Weights of a small transformer language model.
Size: 12 layers, width 128, 2 heads of 64, MLP 512 ReLU, vocabulary 2048, 2.9M parameters.
Each number is 500 + 25 x the weight over its row's rms, rounded and kept within 0 to 999. Layers, rows and columns count from 0. Numbers have three digits each. The size before them is the row's rms in percent of the matrix's.

# layer 5 MLP up, 512x128, rms 0.148, rows 179-285, columns 64-127
097:505481478479509505509496518497515521522540474468526438530504501489508472474525456508481516507511493522564506457517532471526510515476488498517456486559516530522501508530515512482483475542484465
118:498475449503490497492517502512475520528455467517514543499505484499517497524548469509508512523516522501502513458544507475462526527507508516491479521515494506482466488498505508480537463514510488
093:506513482520488497497523539496513528507516485484524516546504541548486501473523493448561506487529501507509514462514501494492535519497486492517519529536494476474473507489535518542517435498500494
098:493512472520537503474510486521518501518519474487519502540470542543501470535497465489475513459492508554502536493482455470468486512498489535523484497484496505485480485548541518533502466548507499
094:476482498507518487490496486493509504505508465515519545521487518538518500476460480455477552505509503541506445503466523453512486474528477549523472472513511499506516506508496505506534481516556489
088:520524511461507477527518496492457523453504461503480539505457450514505492474516491509493517535491428519476488515509475488502483511541458531493485559466493478456462543493561519503494481508498501
089:452481495443499495464515498515509536509507503501499515523488494495487545528534494507455457496526426498516482493482491471485510486520498508464516533444515485506484551470532516498524493529479521
097:488520467523502530519552536474496497455510482501521532507537563556475568526565485521513488474499496526515504485546516491504517552477491510502504494486521509458470509538517502521542484476496516
103:487547509492455512496491487482481533528498467474494498517489508478487501475475481525496469526524500511494548480531498472497497471471518476498537508482500491473531519522485517496549486488479543
091:495490509476498464508491489520496499509523520491484524521516492486505479477481506462475507526546429532513493532476515451470493534526486485506515514496474461481544494537514555542527483540545513
105:510542460475525510460476529498465524478487484492502507489476505483509487449478502511455477483501540526471574483522492501518501510485427536503477460525466501484482505559477519497524508559515527
126:471504501501487498507454528535495496519491518480490498494497495497523487519510440521483478544504478525501503488461535451495548503514476484499474531514496493472479475504528543513524456549515503
093:514491532533530506496458485505460531465541495477484505520484502498456520487470493527485537518521510539496519506559538493507487491489468514503471506497477527510499516516551477516517503495554487
095:475517500488545471481429510488522482522543470464517547499526510492513512486533478471485496469527428473522512503517511418516499484483526514500480547525522499503498452480495533476522471481533497
096:494480506527477468474482466486475497479427518516479496492487519539507512472508470512475485556531512508530479516487547489510489487492480540507444546482485473498571518514516512493529476502530505
112:449511503466483498518476513495492494496490495506504550508483540553499525473502467494492477527550459552538532496509524501495487520494485500452512502481459493469478482502543543502522479521518485
093:468512447533516495475448478553474506482522515472469498531504501500471470485513499476507486490502505515492501531523492498486499491459502518465503496514531547486476560539500523472505482531497528
111:468522493500492506453485499504502503472526489510509493511473540506496509485497526434490503489528479513468503504537529494503541538484488496506515509529537431478524512499502511493478469547545542
111:488510509517449492484524521458471543510498527485501497518501523509504482480515522503501469550551516501537546490519466446493469536480482514475525523480505484464482495497528505470489468553519516
093:477500530486507530494540529508482512523540495482477482471443538519483460466508498490495504509509483514508464513488466484478497490519504510447479530540521480485487526503520506532520469517506493
095:486523477485467480520507480542532514512477475442559480494506480510500470473496474518482521528552529518501505460501529495521506489506524511477514497521509513511535486507532513479496498499525518
105:481511510436474486479506508485484562481494493506525466503470518487523470521515473471535484519522498492528484518510537505480522576471481532442498462490514506493480529539490551496554492539493512
084:461515480518482510514467509495521519482479541497484520529495513510517471477524466471518474542490467496511474492515516449483504550505494557472481494473534523500473480470517499507491474494478523
117:469539521532496467462525517497523550523482478540487454502500485514489493512541493428539489497488514534454511472503522501525538491503418506454486476465493502487554560542491500463498464498505532
089:462470492496480509520488513492492505495494456493514504488508499526534512445484532510484534536494498520497562545515517477478520464506512519528443504524556471514474469498538534528558476485497519
101:452496489511535533481515512529470545505489510521515505492453490566516499501537456457532526470501509581512508473518483510532482514499480525501443503482513468490507527491505521500510454514511478
091:539481515496541481467498521495547509468458514508479497524491512479521508530524427511474482496489451495520455466499494455479494488507503524533481510493492458537488498505508517535505455470502541
109:454537463494519483492489484485532564504482514494505503485521526488442471538518473492535467500498500495475547534540518494498517502451462491466531536537476521476511504498518492502504498521527491
122:518524494519515492532501502497506531479513432506499508563479549498466499462484480458521498500541462521494525459525563488487496519524480541509454507527504477472491557518512514540540496542530505
086:501534511507562495510480493477467521488537490499490559478481495480505498471523526476506506501516519521523524516496538533529535495475466506532497504495553436457535518522515532462505478528512483
092:511521499520516495505493535477497513534486495467474520522501528559507496463492509497530497533568542493553487484564520476486551502523505480512481519515510514498479552470544517533534473499504483
100:449493521481513504464498479502515498496470486495522503513516500494516510471495481479463493529554444527486509503490521470494506539516498496449524516516443488461489562485482509488503493523549501
110:467513455533472503460476499516475495527479491505460472482509517525482494529514479455533457469480522547475499499479552508497491532527483486509452504534470472531481469506532507493512509546519559
109:506501442492486507464466481507498526538483508536544484487490479518468480491476510504497525489512498544481471515488505503476554512495460499461510475487466449511530565498483501504476478503546498
106:481501463520503484514467470498502478536505466484480531495527495490483481479500487498519520569489491522522531538482511491492477502548496494496473547513492521483537522489481518501504471538531480
103:508492447527515528455489481554526551488481486512502469528490563529490533517488508472476525498491494533522533477523496478439510511471456471525480488533497463452485474485503511493509497498543498
100:495490443517476481525494545497520498516463499504547479514482497474482527489499525451507492493539515529493492499523524504516496510496504522507451522447513488489531465493503478532526509505483577
117:503498473488510506516479518506517513489518519497542494558536568489484479455506499476498505497514497511485519508497503480482503514539480508457502527553451482485458535499496471489498482517506515
092:488513500502520461504482514496514538476486511472468512489453468485479462471480482484478519561525467488496525502504495455504484507484458568503458508516445488475553477545516511495544445522529484
099:504519482532527540456488500550473548533477488522475481476503490491491498547470494459501539537485488481503518500455491504492489461509511530512509489520476528474495478491538532486555495494551527
101:509526458501477500530499532571511512497493496506482496515511474540523523475541484481478504528480510517509507521484569483538553510478502461526489473505486495485475511499500492484476454457469519
095:489526472468501491534462490512491500505510472509501451496528481525489531526479465491479522510485505517495507463538525435505500481539482490480471469500461475508534511518525536518527480511559582
108:500537500529499487468465493502503528537482500537495515502491486549459500541532509492476514479520511512563493465502496500488515527494503548474439524519493499443508479564550497564469513514526504
099:500509484491504518539559511514492504494534450489503485487502485506489508505541465487507506521522476506479512460527523471522484539486495489454486504483482510515502501572596529481486487511511491
095:518538522515469520519538544490513517511497503481481527533459500516511508505467487497537543487481521522515470535537512510517495489478478510523479511554526502508531496479489487499494451526528505
103:441484532498528546457448492495517509518470477486509471520492487519488523524511495503492549500482508514493478509528521474518541519523502487513459515495488466491521460547495528508486480566526492
109:532523467486542507505492486512480528513494509497517479551497503510469518493460504471488526524547462532519500466485548497523480487512511551533516530529516526512492551477514506492525492497514540
114:503518515511538489488470528489491519506477471475567524509528525513457513480491484488497517505536505496521498544539512491508542498536477503540490510528482508483477501487507511516521507471507519
097:490519488481536506489515498517494516461536478472534555489486537547459514489496485514474512510520494527524501481500529512515505514492502500492504513501482446451503492466492534522497519548526493
103:494542478444452509506538514525515528506504533500528493507519539505495493519514498494494456507536477519517513487491540515509461549477475495488531478545526463456482519572533513523524490493491519
095:507473484534484523435466531481529506510509520495487536534523523508520458457511480502479488538528457503478483508576485470457523551540511521488491498499463477518483500514536519502509495503519497
099:489513505476493462489553488540498539499458464484509475533494540477483526538541508465499502468521523522492510521533498470502517520534499495502483493513525487498493498569528523477498477499492484
103:523490487472470500482500521524502519496521418519502481525496493541485477456467463518499510511531507517511531459506522498500484521493477506500473561513487525485518514521578521508489464526507486
106:490490458499467548524505535512511511538500476524538484472523471539488509517464461476516476526517512489526525514517514555493509512486488483519509532500520500435489465503515526493518492488543481
109:462536458494509516462487547529491509489501484501498473489522482498484562535501491462527519529482506505483540532481514482509551502485487510436515449480506523487516501538541485517524500539500485
087:507502530480481548502482479483510510496526504435518522550539491492494506441497483485501456485501477502480495514483556470571505494514464555503471522539490460527486494491509519510487454539506538
097:492482481492511507501520497544507504489537465521477518563502499488476525512514522492485542555528476504459510451531500469503524533514460497471475496492501484464513559495463535465501452482540519
099:493523498513485530501472486503471525492498534479498498520477497466499559481525507464529478490490459534502530491500537487550506491467482559488504490530523489450523500512537491482522472514504509
089:478507446449464533513525512518537496507503561510533482522543521536457525483518454497507462502519489540523480523495507466536487540490505483508515485505468471504471472474519495505511489506499539
103:490523444517471509471546536505551526493498502475478517513508527541513448529510488475568472494487485522547529490496517486493490526501464479477510521535535445512476526508496489527474493495509513
087:499457498533502527487516477548462572486481523489507530540505495506452520519488498500490505482510524518451492470488579472533501464449488512478489525497509510494472535544536550503542529522523525
101:465509445521472485475483503530488508491492520513508472477466519508500559512530530480522518493490484500507522521509534494508501507476484544471475470495511496455497510549493527532536494510514538
094:536516523502481512517514525480508553531496486490531479515483490586495505514508513486505503519547539507519493502505531494521525475490492470487492484519541523495554495555527545546506489492515493
119:500516528481487516520542503515547553501486472523465496504464503495479528498545501484476534546499474522484501509495502473506541517459487500464498499513516494503473467525506500479538466472507493
092:508505500456518512481556519524531502506523510482547506491546551523464501476529489480509462546558516521564480530517513494507513549489510493461483519513485481475481518483545514545531492515483511
101:489553521486487511531520525464502506527497496490524440481524503492508499440511494519507485504551478476474524468521458518500471532487495508479524486477503475459509472522523530478522467490499505
097:480504499486475528545475541545519500468504470495501484494481484507500445524513445470534522536501530464528519492503486507462473486533490488494484483494467563454499503479546530500534496514526521
111:506520486459493480466502509496540538514485474497540459504512492515476488500509502520498458513520507490542503507528510512471496545486493481498526514528487540500463523517501488508477491514522495
097:516523483497478463521480529539519499478478481498498520551444507483508524506478518496510510527497484513511551513530504480525515508494492529489517448503504479467495537505543490518512485502509507
101:497506515487478509472525487486519503506481493483476499473484492534470474475509487486522486547501513499523476483521519481490497555552480510482507533503510459512514546502504490529498483521518549
106:482521480518496510505526481516485530536501471487518551486517469507506496506486484469495508521542477490491511479528549505492495481493501569502505481466494485469525506497486544510555490508538529
096:457526499474492468480539487496462541507505456495521493492532521514506497522514496494500508529518490536477469500495544468524501519492493457473468487536516553450488486494513536478538509503522494
099:498524491473547508480526531523505528507493431487483489515546527482442539465557478523514514514539460477486556482508513493527540507493468509486492460511472487486484490527499509468505458485525485
091:514497471521484539497490488476492549506535449488522502526463485520479523519479501466514493505518480513476487526479530484506490470476470574514505541516496524467525508507506489464535489486503511
098:501515506515519469479505477500504527547512502474483477501523481528482498477504477461505509547532497536483481515501480511483524515510496514501494516526490536467531522507485487554584479530523485
092:491504493502505538447515515532501518475493502512543493531488493547487506473540510465518464516501480503488484488490501500527512526469486506485472481475435506485474531487533499503488507511485575
091:513470465492473496487501455512502522470532534518561471502425532543502517534471520471508534489516493541508489516503523511497519470483490491486508517482505479468527484519511532490543478478509493
087:485535488470456453527500509509540528487519497489502494526477524463485503477495535521500458530547505524494499508494529475501512509507498577476489487527481540460546521464490487504540513524496528
102:483449477506523505481495473499518489490513515462510479489497531564485523528520464479529514511535521487506486516532535468466511470480492475480476518499486522497537513535517482515535476512500531
089:527498472501499528518507517480498507481482504504499514493433508508494504498505494485521530459475468501478528472478489519467488538505492509501478496519535471500519471527518492495531515516492483
102:472484458499504507492544491502524503489498489523536503513522543556492521510509492433536479489518514496494523478479500506523523500529496471525464492505467474482480490440506559481492472497493484
092:498533500483522489499513572513487509529500502509493515520507527512509424472502479478495498499535492524517511485530496518494480534512485517501497545522469456482492470536568543510458483478519470
098:495485501549530490508495476519492523491514418497506525510477488543455564474464492521473491523504483503498554491562508481484523507520498493479455522500515521489512498544571534480510493457530499
112:465488482514495486477494535511538504494495520498514505498466489529554539486522503493507490473521511535496527491502488498464538495499477492488478539514448468524544492565502530504465473511478508
101:457465504485501496513457536530485512498468535513491507488481486494489504503481485516503459538490527518484536484500534468471510528500490514523492510506508527464529560507510496472538480454554486
097:469539485474467497512538527474496498495530507510502483528511541519495515517516493497539445506489426509470506509482495484501510504475455512492514501510460468512516503495517489490492490484508500
106:483514476540531520457497533466520501562482456470523487500492524513492475507552491510528507482503486531466504463476512490497574526490486494467431479548490482499450473528526534476486490528518494
109:474496412522510459513498508498520510514498542500487462490548523511461514513510486488486497533515510515527525546445525487504507503488490468518467513462501453497495475474496506496547474532511498
098:410519523477448484488498484500534479509491429529482523534497498529488485520478492532488487511496479515467556490523506499490530513476462475434498472520477488474535516532502524517517505509512524
100:494482498526546516488523541501452505524479493512524490521494534490474502492495490499528521494563486506543505464492498504476513501475507451469508479505508503518486506525529530543531488497516489
097:474508472523492503479497501535549504496503460456505517491513504542488484471530521481485513514493527503511515483507532483490544528515475509502489542456499516473510474498485547491500471545514526
090:517526517497474507484492463553463529477513513470541505489502541481519541526490471509580490529516512535510444525494528464495500494509511515518477519565455500529533536516510504526534486517511518
100:486488409499472506507457497556524541501494488486503467516509540486512509465461471539479451475488504514487547567518504463479459501481520513515497503517496486476485477473484499488500488504494554
095:461538452505465495530480477514464516472480462502486506508500497560499452479534511473498481584518525513537465500487508484467498494520492535497496533483514453457454517480524503506527484518507509
103:441505484467455506486532519526525545489502511509522474521486493471504485480496510458507498505518464503516509572502526494458464507543472548456521501518450488525522566516492511503502494532521489
095:502514477438511480494481505514532500520511517523498457531497549497509510463497498487537515546557496508471497519476479476472481507533492512512500502542520500484514524489512501508520458495589473
097:521516490493488495508499501541506536523460494541541502520516521517483540477442475503530519474492510472511478466541521490512551483435525493519477501495530538483533515545492499540502504500552511
115:497495479525469523503526460505506511537477475503483560492517508478489525469523486502545518532512490493507486446510512469516493495498504517511527540514512497463509479511480537502532495544541564
093:473557510478526495487531489513524478498522501498483484494474532482429553518496512513485454493472486556488508509481498487513537528479473515485485509473483462486543497477486515516481485507526510
091:502502499522504492516542512471480479552479494516492490499473488477485439485486525499530495471550483495480553455546507530475542507487465488480504497490479499489524506504540518534472463475513497
088:502529496493513495499494501437501547495485463518486530525514509501491490539493500472495518481503467533507503474508519488522522512496509541504524516469519459468519496480507515524514506551482498
109:467480424489469490520481525546511519511445481516471486488480522494461450442479490517490493527500518510514534522480503512491487520501438503510494533498512511474502537526546507507511492488540513
096:462515473506514494549515461507543500538529493446507510503499507477491493498500469454533542502540515509499498501513498530516537492517484480525509504541509485497497527499527514502516486487504505
107:446524478519468486542459481515494521555478495509498482557495497526524505519515445535491480490499495529480544498533523449510508513503451464482482548493521445484475511484492511511502498533534515
101:472510495494521501515509514498539482564473474499479488471486511503489467513516484501555539539519478526491515495513494480516521496428468526517547525492506484489488502501512464486494452486534500
105:442471511520515480467507534516516500471499449526545466491487468528500522474507491469521510478498502540467537498532492494440543515515461493475443479500456488480497533508492525482502460518497526
090:475467473527523529483506471513484533495517500459466530506496520505528522454505471506473468526478492543530500516518515490511503478481481492513474555504485511464455465461526519495527489502539502
# layer 5 MLP down (transposed), 512x128, rms 0.0938, rows 179-285, columns 64-127
098:491481517463538505463480532433469514519566482507504544485490487511525548526476506532504503476512510482503535509513487486494494468522494508500550482433500515492502467491521512504511505488481515
146:553525490502510480503529519515518470498526466523543494521518479526495536542473504501494504484528492468454544482524519474478511480478567488488507501500483494506512479498547533484497470459523477
092:488467551482497535473491478504527481526517525548506506452499514514491514485482491509508500514562465473505495524504523495490464568447482470532503564477500539498448509499487498524519521494526488
099:484511502472484444487501517467465467458500479500546483521532476493480463477473528530499489510528520476547486487489503523505431471525494510486484534498503524502500525533465503531460508497487497
091:525486528454518476518470463518516460495511513466485481476531530454492506511519462499483462525523497534476491502506498472482469527514516519501473484493533531508470526466562516534490492491521477
082:496501509516493454504480570482515469505514497522466496477504478468511497537468536514499529463511498495513585474496478491472512516499509547543509526507531510524497510527525516509478502506467496
084:518505484527489519503459517481472476476509526455514480511526500523510510440447529532489490505508498485532439500492499522501526498472615455518508524500471466497487498503537498537543474498511506
099:508507529495505481497539515524512496532543437498495500488508535487474479560478495507538480433477505489531478486484505561469515490509535481500492464501516521473461516488539507518484498432472472
099:428518481530510472517493486505508478495506502468515478552501477508522457488516469486497502512521481488506540496458541514517519490471495537478499565498476501492536519543507498483492528559491521
083:466486518507519479526463492506489478515442491533471549462499464487531494475446498512507505472536537503484506488539493526486507496539513488536530512518511513472473526484520505529447500495520472
110:519497482505480489538548458462507476482506532477497462569494490483489454497489487476496489496486515500514479552492511455535478537493482484494512526461550511533458495488517459465460463518476498
153:486531526484522515518481519515513500509526509478521511471529481532538507531441473533450491475509474503504498503499491517466522510512487482494504486512510499461511520513495532477537485569490498
091:467486479528536421492485492500493495499500490453480520490487496460468511468470489496514502511516462498553437477499487515488504514513539536513493534471519465540496503513470499516480474480518522
089:480530504467500520513527491497485533536498513513513462465486475546503479512457529521515535511535501551482491510531477477497527534525519443511516517536475433497516502476481507484510564494500483
088:506485492500481523469466498528541477473520502482508500472482451546449500516516528497500462508512494528512476490508495523524459436472504509511480483489511521466547500484484491502503536501513514
116:470503543491506450491497525493536518464524496522456505469539500516466517505508472508489555493499506509513499518515512524485508536486568488496522515472490504481509490501489442480511509467511496
085:464495517498480534539516497545517522484540486431512520465503508502504466496489489519521460534534470468509484444447497530507470502489519491481520531482497488503507512481457502489504490532535550
111:510465515498483508514500512473517473511464464532511570462503529483481508522526480515507482528474505507511504507482442542506462463488526534524495473481513484504505489499496528508522490514543509
115:479467488519471522505495514486492481488489514489495507476518491484453490497484486478491481522509453536465531464525502504486512502463486490493514500469528508489490530522514498432532527501508456
088:519505471522494539463474471483506477528514485568496526505511509485521519480506514463534535534496464495485499509534505474503430514490535471513470507478532474526469476506468509537511517496487474
094:490506488489486517457479484510515494465539515478495472505501485453518477554506498508501475509493450535513570492510483511516497482474475487456504518488477499499444500502533518515487478543536509
108:519521491552492486484513507455501524527538520534504505474508520582475526481489543494501492487510516516470530523478469517470496501536531507541524478488537520464504488514512518454495496489518493
080:478484541539506531540544491444503499446504474470528503460480464484485549509502484504457485508528490512480438503469491517526475524509498504479532511493474523473551476495498464529527473517481506
118:478526507526479484511538477511438510498461493496492516448508519535487492541450452553528488533528482478556460521506493509501527513516464495498530538516495485490476452480495448471490500506514518
087:525500490477519491523461466449521466452469521532479514448506491512473498505510538485508523495485511462502489461472510522540495457511520490495517490533477472507439511450508479508494497487474515
103:536493498513524487501522494519507439502445532540482550502475520505488506472514514539518476478512514493536523489538522503519493487496505512508472470482517516506500489501487523499513514459552518
088:485529503497473553520537547493523492532505494454454545518506489491537480476509532479496481533495529501503483525451462533513501531509527470521526533502481490527470522531487465496483458539508542
113:467502509494462537509510498486466446495432512510520461486460529493505520475538529487501499510513502492498486483513519506490510501528481464506515470500519516482499502487470492491518486483506547
131:524502518476504480541484511476501484476492479523526500530535523501485536532494471540530455502479501524488505465487476479495455439477489536496531531501518497525492531483492512494482540468494483
080:485543541486517485510491495510475495503465501555458519447502523519510486465488488550506504557493502484526487489462495531501499508476494516505536517461506514482560488470495504469487519503529478
094:541537523478536489490524467473480452461547500504507448500525472485447490506489510505500493503484492488472485522499522485482486499431540508486549527473471510489505448519461523520494534514520487
098:458491488489525480497534464526547537459533532469450509497515502486478503460492511458472515521502473530531506463521475494523489468523540471446508517510483530498498455494497464541525488545443520
114:499560499540505465541489514482515443493500517501545461453475511508504511541512490556497508460489474517455504544525542491512534482485525500477509477495448495523521489499506525481486515483536504
111:479512474488485414511553485487505524473497507503483474507501469497475465520498513496499498514500510512453490505485485505495540479519457501527528482494534513485524537484476485469530493521503488
102:451532487490486532521517521488442521508514484538453504494484507512496524463461501486530504514543498514519499534464490487542503517503501528512493500512461518499523531486479512500487510500461523
109:513474510507480460488529509512539477510516518455516503503479513484489496505511504487477484495516488457588523453488521500539475546510500491488467514511487503515502449515526516469477472536476547
103:508537528505511512491503508492504514502507521487503498478518538506506470500493503508532485535483538497497515506490533536496500508481472478465498566483528519575506503507519527503518522516487519
130:522509479494456446489505476487487508478514523492502473518467537478512504472513509531479492521532519493491474487563502461509538474492493502533530455539520477507490496494507540497488456510493566
092:522557505505505477502523557521502476519503522482454517457486526520500513528501539547515469538516483465492498473484492500532546479495480482483547498488504505487509507451517483470506498547482511
106:511490486469469476520489473527476495531464549505496504505474503517512470513431492513481514532521461501506514473470502552523527487467470514505518529498512441464539540490499505474515491539500487
093:471469516506443476498526507509498514462445520439508520483497532490494497511483487490529496491493526469508477509491516485470491493498506510485485492486466514501451526495472508496516519511484521
099:460526537484528523513502530463487418495492470499482511470518517495505481470500527492484504513471513510515477500454494525495517558469523493544514477510526509514461480486536497519479441514544481
114:554490502505468547508520517533531494488504511532472503484519449509486522495480505459510494498442543468492487442533472508511475475454493542465473455502519505508513513474483538498491499519523488
097:506525491477518475518532504441475466503529489529507488485532501537508511492503550521525472530508489503539492516496499468500485508505526489463523487542531459479500454487544553554496534482500493
089:510521508473487493512492486441547490447538503435493498519513463506506464475527525469465508502523493492546475496499541499494486523518470471513543534498487466497460484520527476499568536493469514
101:513471499494482500544505492539505467531490476494490506491531515512531540486529484487527486466460469560517506491463474508506470512491489459507515518493502494523466547479489517511482499484488458
109:543515569531479481503494519555484497488497508518505522508518518463504499457529521506512501522514496526538506516480544454533512453513529513505494500498476426528485492476542474506501527486516517
118:504500541486532536520489513556504478483491494484474516518469537511524461471510501530523483487466530495507533450524530538483477471463505475480451524491466506515480469453476501509532500496542515
090:505497555481482491469513460503447458454486473499514492477503508463475546486506535539505505540464472505519461498495523499494508520513494440511485519525508496483572491496513506469564494523515509
102:506494520513525473526519481505448495516480557475549501474420517541496470515475508472527495537521519532521486514434467523476553491522503505523499476521508523507523530508477480513487512482485536
093:490538536477528483517515486480521517497477522475522464477498498517494498501459513493497481459502466471516495481515481553517517503503530526443515445539480490493509504453529482515518522488440504
100:499495514506495518481483477485498535507534541496467502553482480504535474492522520494522540516522488506544475499508547534484480504439527502524514549493487530500449487501513543528500486486504526
102:525529498495500483442475531500464482479440498541499499512482516476504484490476504469490502471466491481477516511485444478462451470524497513474516506502513512514509473501532489502544491513506464
111:485511513486443488505503491497450474511451507501518506466497513488473423518462495508526501488529518481462470535504483544482547561496525534458488478522482485468536488506533499500500517499506473
104:482498535471487488489493476505530515475506539486499461556488478483533500501434491476474487499450491493492511503514481505493497549470493460464537509473516504485471490498497525503465516479536519
080:503468493486512450506471501533479496469504539425471510511540503528490466517503504508481507542446481508538484524467508493498467512502519463503509510541518489524474496484512478522542512520497546
099:489476502507500495498528500471460452465538511490495476513523495462482494491510474486505485521512487487531480537475484498493478500490473474531526470487496488460450507498498489525482533446487494
097:484527544524510445493464485526472449477509554504468460519490494504492518467485531496502502503512460473470487464503512514499554497491544504492556515479524463494516496478525494477503478462514506
086:500465524501519507472535479523490453484499519490498510487513502514500493535517509484485471488498522469531513509468480494464446480500526478479479507498507539538527519490542510490554501514505518
107:456491465493508497483513504504533509507539554456548483508513493474500469509525463512522517496485462552480509464464556482465511480481539460500501515483471509495515510530505526469482513516492493
082:511521502503532469549486491536491476523509494480484535502469459516519499474463516516520492525480507474535431530501506501507503530511548489551542520498489472506496469486480462537488494503516492
103:459536524502505431513445488500459458453498517494509476481503499505512524521492499494526497528533495477482507456509534546497496530462551481524541547497527512474524469471484530481507483522516500
088:513512498464518492492530476452471500500506544529521527532510555499472530515500507490528440537482510520539467569529492506531522491494481492476528459516458467533489491521470495498496504459501494
133:536487497507522520454496492471463539469494502556517523508540548512485499482470497494545521484497532527502524473539504498480488489491486480496471481503483504465475522540511470471508482470518478
092:546506495502524505472537485495465448506508490556500498484504523492492492538484510466526503490448526482496472493482486518493453520488520484507484512485518552510501463485502550494501520475497477
104:461479487494526477466542498548489550570486498509506551559523502520495523533498471480512505494503498499512484492476444467467468489522502502516499468493494509509500503512508475531522526528529530
094:467454475527475495529494458497494475454498462438498488513509521518488476467499476476475506466468470530505509480501517507530484523457520472507510509500494471484518476513480522546497493516511472
125:492509501492573500485516483512500470513497489516481532483507510512538493500495479490519508507519518490525498505519464495507537468494527506512487484458486490438497506501523485517536514455486460
092:468576496483501476530483497531490471469523525504497475466517481493501501527509527503531514491523479489478523451471521551495482540505577516512493496498490484487478489445502517480517470480516513
097:492504493457500511511523535528521498546536459529487479498474520476485506505506472506525478497499521537435529499510464465484509517511488507519477514492518475493498518506568487526551490488465555
102:503470466516469483509477519519529475469476467530504481497488485478516513494516464485498485501466481537476491495489498477457488471545518495497469517468474457544512504508555481505541478456477518
094:514495514497499475510508525500491496536515537478541521496518526478547491508510550521496442482476488483527502510478467517566498431496530490529508512527496525513482467478530536513479526505504502
102:546521517522512497504509457508498502502511506481507503508494494487488541499446530497510478457474479493579492494502451527534452533498504530490487512445514504534448473537566528494556484511490510
078:510492510497537406516490504477468497511507510421468519516504466498481486494514499556489515490504483490503462493512464500524519524488532512512521532526571496500481499472498447520489509496507455
099:519507506463500522534485519485464485518520450524515501446465492511479492480530473465529494490484519524466466515483481523505525513531454524509485495491528523473554512490481462531541551482494488
086:490522553486463491513482485506479481490515421473486510516487501513478472489463500490497459496499509498491467518498508503474519502525488517482541470498518543472530522509538567533507476497485509
089:522462520470545427525478509516483503478481510473497483508498547483530464471467480494489487515493468506487488537447537514510493458472545466519542515501496491518491467499521526515497499485470454
084:510524455483495477480485489466487508477488475455473515532527510519484516502514553522525516469486485497494497494510495521539520481462489494487488504533538554547480481505534485538504509455501481
107:567518502483501484487477479517497450539501500445519518463533502481484492550484474487507499469475516500496449492465496513509526488508541534522504461510519527543495467453476491529511508450483524
083:488512527504518461469511479456473482466479529502496467550482535559500482460488547504488507532541525513517479498491517504534492529504545514518511521503505515466496526528519506477514492508467472
101:502499516522466535506530520519503489513519493477485508542490514500521481479450483510515489508489532457546478483477496494480488504499509473453533540529475537485494474519510477521504532470489518
084:476486501511550487503452512432506450485501495523486488547509501498504478494550474485493531493530500448506506552484513482469487517474509512489461517499470514514510494490509471484504474457512506
096:525505495499522502496503476454469518487501463525525512543488455517507492481497490516511451475478472483514486465504529546512495450516535492500474465508499496492470517499456527497512541515509508
113:533469527530550528519495527520511513494516577452495505482504500513528503481518482507478510520468487466490513484494516486547482470486548509529506509529495510519512487484503525519514466515524516
108:526458486462521460510558469511542502495493485529497488496510528496524525496495533531495533536499513527483520525520541519515495515530510503515483522465492482460471451535488514517488498510446530
095:513482483503562539511515507525500500469478489560499527484529511484458475511455479449534491469490505490474493489478456493534478506534486535511496524502516522547493514450526467492463540449541474
109:458484475524481471523517460515527474478514490420509472499533501514471486499518486487478487540501462484562484505451496480526497473515474520462490490490511535511546534492500482446483495500486466
113:529501480498476511522492500485491504529559498509481475560506481502520486499499533525493505483520488491483528480454500539472501518498461468477485507486512551485505467485489516491493479532489529
100:462513494460518495497489500436449502484503534514475491475535462447481464460506478500485511513534485481469509565489510476506556455491489507523536475528496509493506482524468498492495515490511465
093:537511510522491486512517499543525447511507469539470508442469507543514522514471474479538483483468489502481482547500470539502471503458537512515514499503478485504498498498505508507468517490491447
095:491494469482445518487493499492484485530499459466478466482499485485468490504515528486498493541493461488514505493531480503489497535470512499512501471513481497536486532456529496506493537549511495
079:478503469505491476498511499532468504515531504428496506484514497492496481509478475461514475478494512489513480495498529494540470496535508467545482502517493528480512494498505480553495506440476482
094:513489478447507487483507529533453487478522530515502485519473512489511510534535528528549469518487457483504489529508478506442497485509490458495522528533477515514493467505521477506496498510488504
093:484523525530521512498521545471516453463513483440516485465506521483464502496499496550505485474465501518499509489537503547468439477472565547482500541478455496524506516523507482527511459468514531
102:457479470524518430522514526519503532502550543518507500499512511509486470460502502513520494482527500501485489553511445514496540496520480476544531463497518487506489499513525500559484520506506469
096:475505482517529481448507491513547485494524519511500523480481514514493434480473501466520531528518475485513500500492502522532506464528486516494465496516490551460491468486500525479499445514493514
093:516494523476537533513493460476540497482512503531494521455501488497481513523487470504457498505517531508484542517464476494452506501508535531450491480505498525522510507499487479511504519479490464
127:500510503482503529506481524489501485510477468565518532470489489544512510507488507506507539500506501491459550490555442496472538518484514507514493493480524525515508508494505531502508504502531462
091:482503494529495528492474471527469481504463537492487514508536447494467517467496484491534497519482491460485467489508523461506503520507507493474498523547497490468519494527519464463460449531550518
088:545480523505490448491483498515486504485520498496539497462510537524515505510553500517492476480530533514542527474512526522509479494517536491527498519489455490500482476517469510467534470505498482
080:520511532518500465492451513528508464522529446523538507521492520498508584480500504544539500507492475461507499488538509518521493499514518513525478521459529477525500519513475527497465519479510514
119:465493531475459476480504535522479489493515534524509470472474502502541522513509573558481509536533523527537516505501503481503469518495541519488503505485494523504519500494487500506524504470517535
098:469472499492492546531505548489484524529518510474505500493488550505514527487525490491524513484470471465500457487524557460500544499492526495514522537517474527496487525473509508471497501509463550
112:505525535475537489490552528506499515488494495549482459498488508520488497508449518481490488494470485508457517532491469485519494506520531416518526488479470482506505482492512440507483481505483531
106:513497493508482482508500510528523483492487501468497541530536523504526518533503547491499520538519499529525471503507509543530490464547500501497526498506510465488487483480453539541487435532541569
111:546526483502466505486524498501509494494496493538484561496538483507489489538531498498515511487504494477515502508550526512481498487491524509509519477504508506530498513465470527484516467503539549
086:475477485466517523465536478469496509503491483475507455518475517511531499491463544471520524533448475491477504540524481470477505534571512506496521503502474464469518525517524527539498538487462505